Each number is 128 + 32 x the weight over its row's rms, rounded and kept within 0 to 255. Layers, rows and columns count from 0. Numbers have three digits each. The size before them is the row's rms in percent of the matrix's.

# layer 6 MLP down (transposed), 384x96, rms 0.146, rows 273-338, columns 48-95
107:147090140133124116135139137096136140098122124099142117092130170131099152147099039118082124081103117112109133201138098077120113153112137103126143
080:154101117092101118136151184114107176164140078122120151143145116128137084155116063073088117186172143174114109100121072138061131149155113160115122
091:123104090175134174158178153127140101176178105154158141055122095102156103112138080063091172095119134178124096125147084125095129098149115167119130
089:126091162124144078106119189126104149119125125170105171097135190139163100136074138106179117058120175085157138102162166092107120076114098148073075
104:170089144095169159144118133128164107143154145139164144094165138130113064071113123105167066069140133115083148140151173067107133124086160156129156
111:161131119137087132086138149162113140166161125133124135112119122084095086135084203160077111122138135104167130148078116121111186165079111108091126
107:086132042123143146143089074147084121139154086093142100100140162111110080109127153163111072128145074083100167129114087127094144186142125089154169
096:128104148154134162145136106179038085173116106114170129137146105150137086178159086105093127108100143192078129101149161126141118162128168099110075
105:089106140166105071125121084133072133171152147132142109122109112131154108244177091111150162121084137136144098176044096145102151138204153098108148
084:098161130104125168161156120112104195161111133109146107108154159089178119190159108181154060087090156134118127073126155107156129111146110064107111
113:076128223129050150189137123115165135062085167103123154124120108128127133089104121149094131103150159157077126138117196150129114118093165134153079
099:148118205113111138152105191147096215105147136109220112072126165090148161079106120102109139132159148138070115159110046091159123122114168087106067
095:089153110124067157157172109103079084098099140163093168127141135132119193099161115206110100132119118169110180093130097167108139146172058145159074
104:117148096136097076135150139108117147096157165104167066184138139147152065072129123155126102134164118132073149126117112151178145142122127079121105
094:156117128106068172139080157149132147088137115152132061171201131049137144112066112151114131122110140171185114106134127052117146148122120094133134
104:110087098115173134107168112157114143098118128092095125176129155141188103122099109131150039126091165191120155172114106145184095129117144128084151
088:116077150109123128120177081098052118211104068137150154123183089135132102147144124190046081139107119184105099126132096185081114165171143109178138
106:078141164151149136119088041116134137061162087076141208093110183172124108130111129143170169115118156132084126110104167095101142094169122140163165
112:099097117176108130166097166087131128105101088203105195163110101139131167117154095160114063135122149155141097108098145148156157184126119085138102
105:154163146125131165158121146150113122123087089060172129151177166104169111083140175085122075071077130122158190155083118104123112123146105079114176
113:098131132128157158143138115107100207145079157127134101094122121101090100065173115105081080136060100099155123134116133198107100146111138131165109
096:157118150100168146096168122136121065103156113108197153147186147090127138140140142111135134100106123112127143143151089091183098190131130100076124
106:178096086149131127092174168084140129096092078197128087150177102165120138148096100112164121060170137101120098129092111083152083119104100144086146
093:121127171121119109194136122123164162172142113144129131101105133175104096132146113132165134167105145157098105213105093172160122040133096175095164
096:129088203147055151071168117130099158110129123157134198089125074134103130130122139104122191093083184080105138102175097126098133038182123164198131
094:204079111088088103090142103160151120138138083128176183122121159155118071153075109055170198158084147085139138113140103063138104091124144145089102
107:186149133110143132147138173162159087105177139145150162085129110114117077160119140193085107170182144063148155133140110106125189129131099136126130
094:129189108123130116142162114176136162152166144180188074157124083172078132086139096088113154124082113156073151074140097104071137084107090118109110
109:132118133140121132127118171136124150162091142213144173150190174124118131131065137120203155196109087142156111148142078106128133117112117113124106
088:136126181179119099106106120105117142060130109121117152156171139142122122125165119106133156130085136146123079135105089064155121178117145147118133
104:108100096128123159099142183111063121097175111162117174124107096096127117120151122093113130130088076081107132140104149148069132129181124124156077
104:143138102098125106111162133111134121144135093119074165145152063196210122119085129172174054127145140146080148124167164132102122121111107128117121
110:117138087178151135119116125128117184148154148144158158149114079157157130108083127150146133162165132169047127126089070097143095195138145091102102
106:152135118088100108071123156132148151144075124145088157145138187097131107094167099104137086105127185164146170137136098165181119119075103072079091
094:120159187150159152162114082134192117096125152094112115151058107091174104168088138122112100155211116127098136115140124141145176160114176149175141
091:142129130131141081116171126123174138122166078128150142102116081113152064115100137104150114152094122075137171149076109168150078091106159191157099
092:148141130159167128135131172050079135146091089162152102100183088131148142121158125164130116177141075150122155113110148136105114158107158131135136
096:175105074069106116128127114122146102153152154191111132139139110115150099105123117141149131105143123175102130204150111149089136097098114089100169
092:137122142106126128141192123136162085083111103093108112107139152158176096165126117153050156087129147138122140155097138171090133108167075108128097
098:094145185093091131114113161099191116092068117137106175142137164125173192125165129110119128142126110195141151133108138152139071130114138166135043
105:122092157170153046133133154146143152150093123122132173139158085146126113088107096059149089125097134135110177094058112082109129142142148175109121
092:149158157096150143131119054104098136139157128115131109143165127172126136132123058109082090103187155152089108100126135180065166157119082113131148
095:137167154105150078087099125159113081159094125112150134143164162167139039156124101150060125114161156175139071148166130138098110113194109188154123
086:111119107076139198117167142113087118101175114149158096109145064161149113057159133132150110077092110170132139141116165088093115069110129119149133
089:114177103125130104115125106160105172115115124090099124133113115129166086111142154100067041103157114135134216112159114097134164141140075090144152
103:076116145148155106126133076134131205102144066117158107109126086088102161131113077089105184198149154141133148189184087172109103146119143103136116
105:110155187122152107082141153141100122151093103145191135114149055071159107117079204141088167135083136158103150153143088144169152144122114123165158
105:157107105146126167111134141165127126131127131127151187108167123171176188110139137122169088104100186096126085138162062121154071107127076137113066
097:126113166150092108111112146176130128124106137132100159154103132129142128098146141112114132120139131104098109167104095137199135169065133094104147
101:120125135135043126129127136161123077171139128182176235159174146162173079109199146058120138176135117133153173132126121132132144151109129098136144
096:110058122086166121119170184178173113156153128162162130139158098105155093073110170125185140124132077084083168098136128129196121098081107126115108
107:124142120132064079139135120134113161170179174120158113097099111163137111136153035080117149164135147154155151122140131072111137123150144128118175
111:143195025125125115155145171125129107117181136137090051145128129123104143111135142084145081084082107104120137190154154139111081205090096133143117
105:086155110116123161138143161119099143084153088127107124111138147151123111105125175064132073132128125132086145150130120096183139104084145107096158
120:077162121130126125085117099128084139107138126162138212134152071128164112114106140069145113107139131091135107117107143089167081131185104115066188
104:133117163114081107157109132161203120113129159136139172097124160117104169137131118154165108002142138128159118174096122105161137107161197110132099
089:089128113127120122172058140140135156179121098133130135134164145135145115138111111188135132090146135139158160211109119177063144061059101169205146
093:079130155180075144107141108164086112096123146178176155166117175118118122163164082103116132095114132161186154110209111136118117133143071149145163
114:141146091141106140160093136155123096134074175171096161146136094117156103093086159132176167036092079160135110156101119181151194106098118134156100
097:145100153103103104181122126148114162147152095147135094105207152120185133088097088177124193088135163123088062081178107155098121142139154085130143
096:052112130088160095172099123127110134070102114108174125085152169158150104204123132107101118103150059130034113161148109147185131064100144110138123
097:179134105054083125126148183162120177155169119162174164136172120098108116122138156127095102112171087102127095116146102137194120132124184170070099
105:151105163103113069067149135193164087066164118134142193130135110138130092111096104135142067119126134094101171127116139109179110148143099157143140
109:124128120096064095144145112107131176170096084153122150176121170100120157153196165180134106152150120125094129106104118085127032126096142130169191
095:135111105139129140131137159120148162085132145154171138159110148116185099080122091080170135091129198159137158159131076174141140165108151080107134
094:164078090148118168068108102130135155103147168163156110112121146124171093154127100120114092065111179202068087153178108150127085112132121107151147
# layer 6 MLP up, 384x96, rms 0.315, rows 274-339, columns 48-95
091:158079162053157100125074133149151133165176164191151180138099109109045097095193151129156123141104167093118142131112099128141142172116095146106156
097:128153147137132095131138109099124098165080080084127167118097128152145145167153078117091196170157079148095150114177105088150145132171129076152133
094:139136157114161092121061126125159112102132179109078157055191144073107192107153119132129090161115137107104150149088133137182118118119143119129168
081:125145096146177106126137108053095153148166104155104134194094132211134115108084164125118089069105086157088147113120136166135155160104148135111114
110:160115050147134103124142153050123155149135150103128075134120098128136204156079189108143120113120177092143104145143105186142063119156150089143134
104:160156153094081095173120109117126122152120084109084118137137084107124114109136150128164116164091132109113126083178076115130172147142140136107182
107:167132171164135157114170136120132096116139051090098194172152100087072173149088131078106129146156081095111106155105056109099145099127151110124134
091:161158124139120069177111140156115161168170118116127111110111087170125116113118127149152131127130171163118202118063098202068120159161133084126159
091:138108113101182148122128155155140073106045123170156108157091164132092144186087127115178112127192113121116151118095117157052091150088075174168137
100:094141104177104069090170084149180118076077100141131098157181164126144119124167109106176132146092136103125160136094091166062134134155073127167100
107:141125164136127168119070111162131114173127166132112067075099102145107081139133071120163131139085147163200104115115106150143083152145101210163152
102:150162142106136091170175164138062136151107129093162095136070134137135107097133090101173151155157152076073173087157149162069142121114084142095079
093:170140128084074146093145134128125136137142146102147115160113122091165076090096117129122115090131157198102130046139156157174161148098104166095093
099:082118164154100168079156124113162165073071074117127086112174198125134061160142072149131138069124115093121104101134149088111130116139085152130172
098:120196188120146131093170103166073059122195109155137108134094161120129115125143138121093147190143129123082142112168100127124073134143130166196173
093:183125166139103130137086088160101085178180145159116137168127113119127131065132118127147157157135072112113107137131185216090100106092128193098122
092:175150105148158112116102150103098092092157147125117138137175176176054123182111138140148146128124142079051125145137143122127090143166120100168087
113:079136131106175119142125080125100152143121182130182110160132144087146144161110069166097120110175108116129108127145040121101133119148122195173203
104:139161120155133167041099091134122139088118112133143112105184179167134157126152165224147148097087093159210131101128128189131142114200113128118089
104:185115116111134088135127104155139146086081119085150124102122113146140193127066128168165205114134138105146190169147168107152114102110108148168142
087:086091112126178145157120084148162095117172148121178049167122096124111074102121143164063146120109139120117158089233088112097139177078080122164093
104:087135180144114107154200109171140143095183142071090086119162137137134126175074155079102164139164154069119074114165153157076158088138133109196088
100:153144096122129136149168153171178148169075176132119055170161109069036135136150144102119153133158095151137149093162090078137167147082060170117139
088:146078148084120114074131075091130177178099144172179099172093106171099160130090107126140104178102155123102144204152196094086151155102147122066092
095:128108097200098119132159188108166125112111129096112191116102076079103183114092114110097147105126188123106184098063104113153136161142173149178156
112:104179138142115169148111190158200115128138152066095169123160091106117123097121098126097096172126096124147133169095098147145134156189110103162095
086:119170101100132100083081183079116082117063156184161164123118148182093163040152100083105128146100107131130103194114159121152149125129142154143117
104:149107102162151114153191071095094159129154171159140116099114134074086177086145125081121144108134154116097127091186108113118163123181113154139141
092:127120077146150166135106158123126192112151112092126106106091112149108173111121180105174146137126118207160104102176063133068089195086082166145123
104:169141073094141169192115106117114087118121137115128097145095124131148174065063138181113139122183168115131186145086146136084148145157139194121116
099:105141181142074098119119094204147109148165146133088126156118137092100132096145088133143107108133170122112142164090146135106166096077102113121142
109:125125091197095106111165119109185117177081142106172105171108121155130119082120081129178177117107180076078134099156158087115186077082109083110136
106:080191157132134110101082140126090097167109096081141109144158154135121102125191110128164154144172152117198178118140106098150150165119109129140172
094:116126147168087172111105139142171108073096117137083176145109166132174148146151079138161141135138180137119094139153088135097136142137135115151191
097:069159115197086206129124151159068182134146053122083183125114128112112151140106130162119101165099132111141168107109183131148145122144119147114102
096:095115070110096097109144108152105099136170146117179117131100156167186108116199122100127131140088119099140120077181190039098123151065110127126107
086:136111144160130150105139148095099129160123063186125125126102196169148152165096093131173137112113119101176153091128113154066106121186140118088163
084:165140128155105093163140167141111104116078075104088112116080160104130126137135127104187134127117130107109107115157092181128153136167152114089163
102:086111158146155136121127106144106124085133120143191130100141102156123148155138097160141189123092121117134141130068136148038161126102070144180120
085:149120148100182119156131130161107177133171104092111095140082133114081068135144055113163124081187099076101118136131093156157205115137086138137089
099:128173114108159084162094150126135137124122107153136113147132135202149124151126147115141137130181120138077130114102120206136122128093150116115137
097:182103098145155237149144090131157147150145132102098137167183103108114145163128103126128107127164066152150035148131136106116085096094126145099101
110:083139138180070060157145114139142063130120124111126164106148159103155073145127151126031091145158111150137086074068125150087110153131129173147119
083:110136086120150134102108171098122204136077122124134096079095120176171140154107130159115140143148105145082116092162101179138151125140069196116099
093:190108135166141084115148131136139085124155151088135088162175101081132107127153149152098115156131133126150137108063182137149105143090150085062093
095:107144103087134186039122113137129135133134187113146123105166129122108131047131147165154129140119145095101232154095173148118146162107095058162174
108:096089112177168108052124126109157134131135160187107143115119129148139137140103073136074120104120172086117156142151130088105158115102162076109156
097:236133081158153183120083166123127115117086169134152140152192147177164116132138119099148148079091090111170085141101098193141161155094086151141099
106:107166124109188087146129164113161124172140118118117043120140090127136165103121170166114111141117140131173112126108134177153142091151139177033097
096:074093139134155095106107100137091117095082164148113125104170174164146079086084126176108102143160117089100152190144153136124144138183129135154124
100:153120101163165087155119128124140145197113109154121078119122142176101133174074184098118150121121118127111125118154093164032130178215082109137111
112:159139088102108047137158102144126142165134129123058086175158109141147121055120139091163067109099084140107180101166236151101103106168174130164103
103:129119131195075109214145186104166145147119181142150167113131114097142113137132147140153178119100134117155179080159083144093107065119154099159109
110:077123138129155186135134110105136168080134135141166133165131142133112081206123115193108166125050151119157112108061138102110179140066097126150099
103:187124139119132110064116118103203093142083148169120098124148119123176154196113104127133140128178130166122122156165135090112134140108175141128106
084:175162108121141126161180156128108102123106122109149099105123093122128139216170131084192140067138136136099160111116178111121134121116104127095125
093:073084184133161041110118135151145086117108125056121170149117108124140155113088153141146197155151138181078141141179094117111134171145102107131194
112:104085149113164157089121105154141182142135142072067109087166104138198128107157073089200133110119106149154088106108110153128159121158128106157158
098:127175090095113145095201112162114131151129084162142153106142126169157127105107083127129144118149141050151142142150158147129204154161148155129135
091:162143192094153093088150100127142121154133128138101086138086152124113085159080100144155144131123100119132137174174158100135081074166092106082111
100:146112120165158129120113051179075173109177152138118112037146153117127153165096169138127108127078120125158131130119095141048146098145188147111152
091:083139124126138100097144143155127135114160094083131118162086115104065136143140080092113115157149074161157098104131135108181087108125067069114163
112:085181157115142186137059159134152178203194060154128108139120118114167163127142115151122088173141109046172106140147150162129131083111138119047142
088:113139103107155123115162109140142140187134096088173119126116131159080101132140152173087078184115124110166097180120043140101101153109090179122103
091:132171188093114148190075123111139141095131105110134095103127098154132173168103157116121140103170109066144144103142124156109085122079205184131109
090:163163089092198170156181119060167123130155106114125090108130056130150120136084158115141152131123140202090169155131164145102155112102122155117109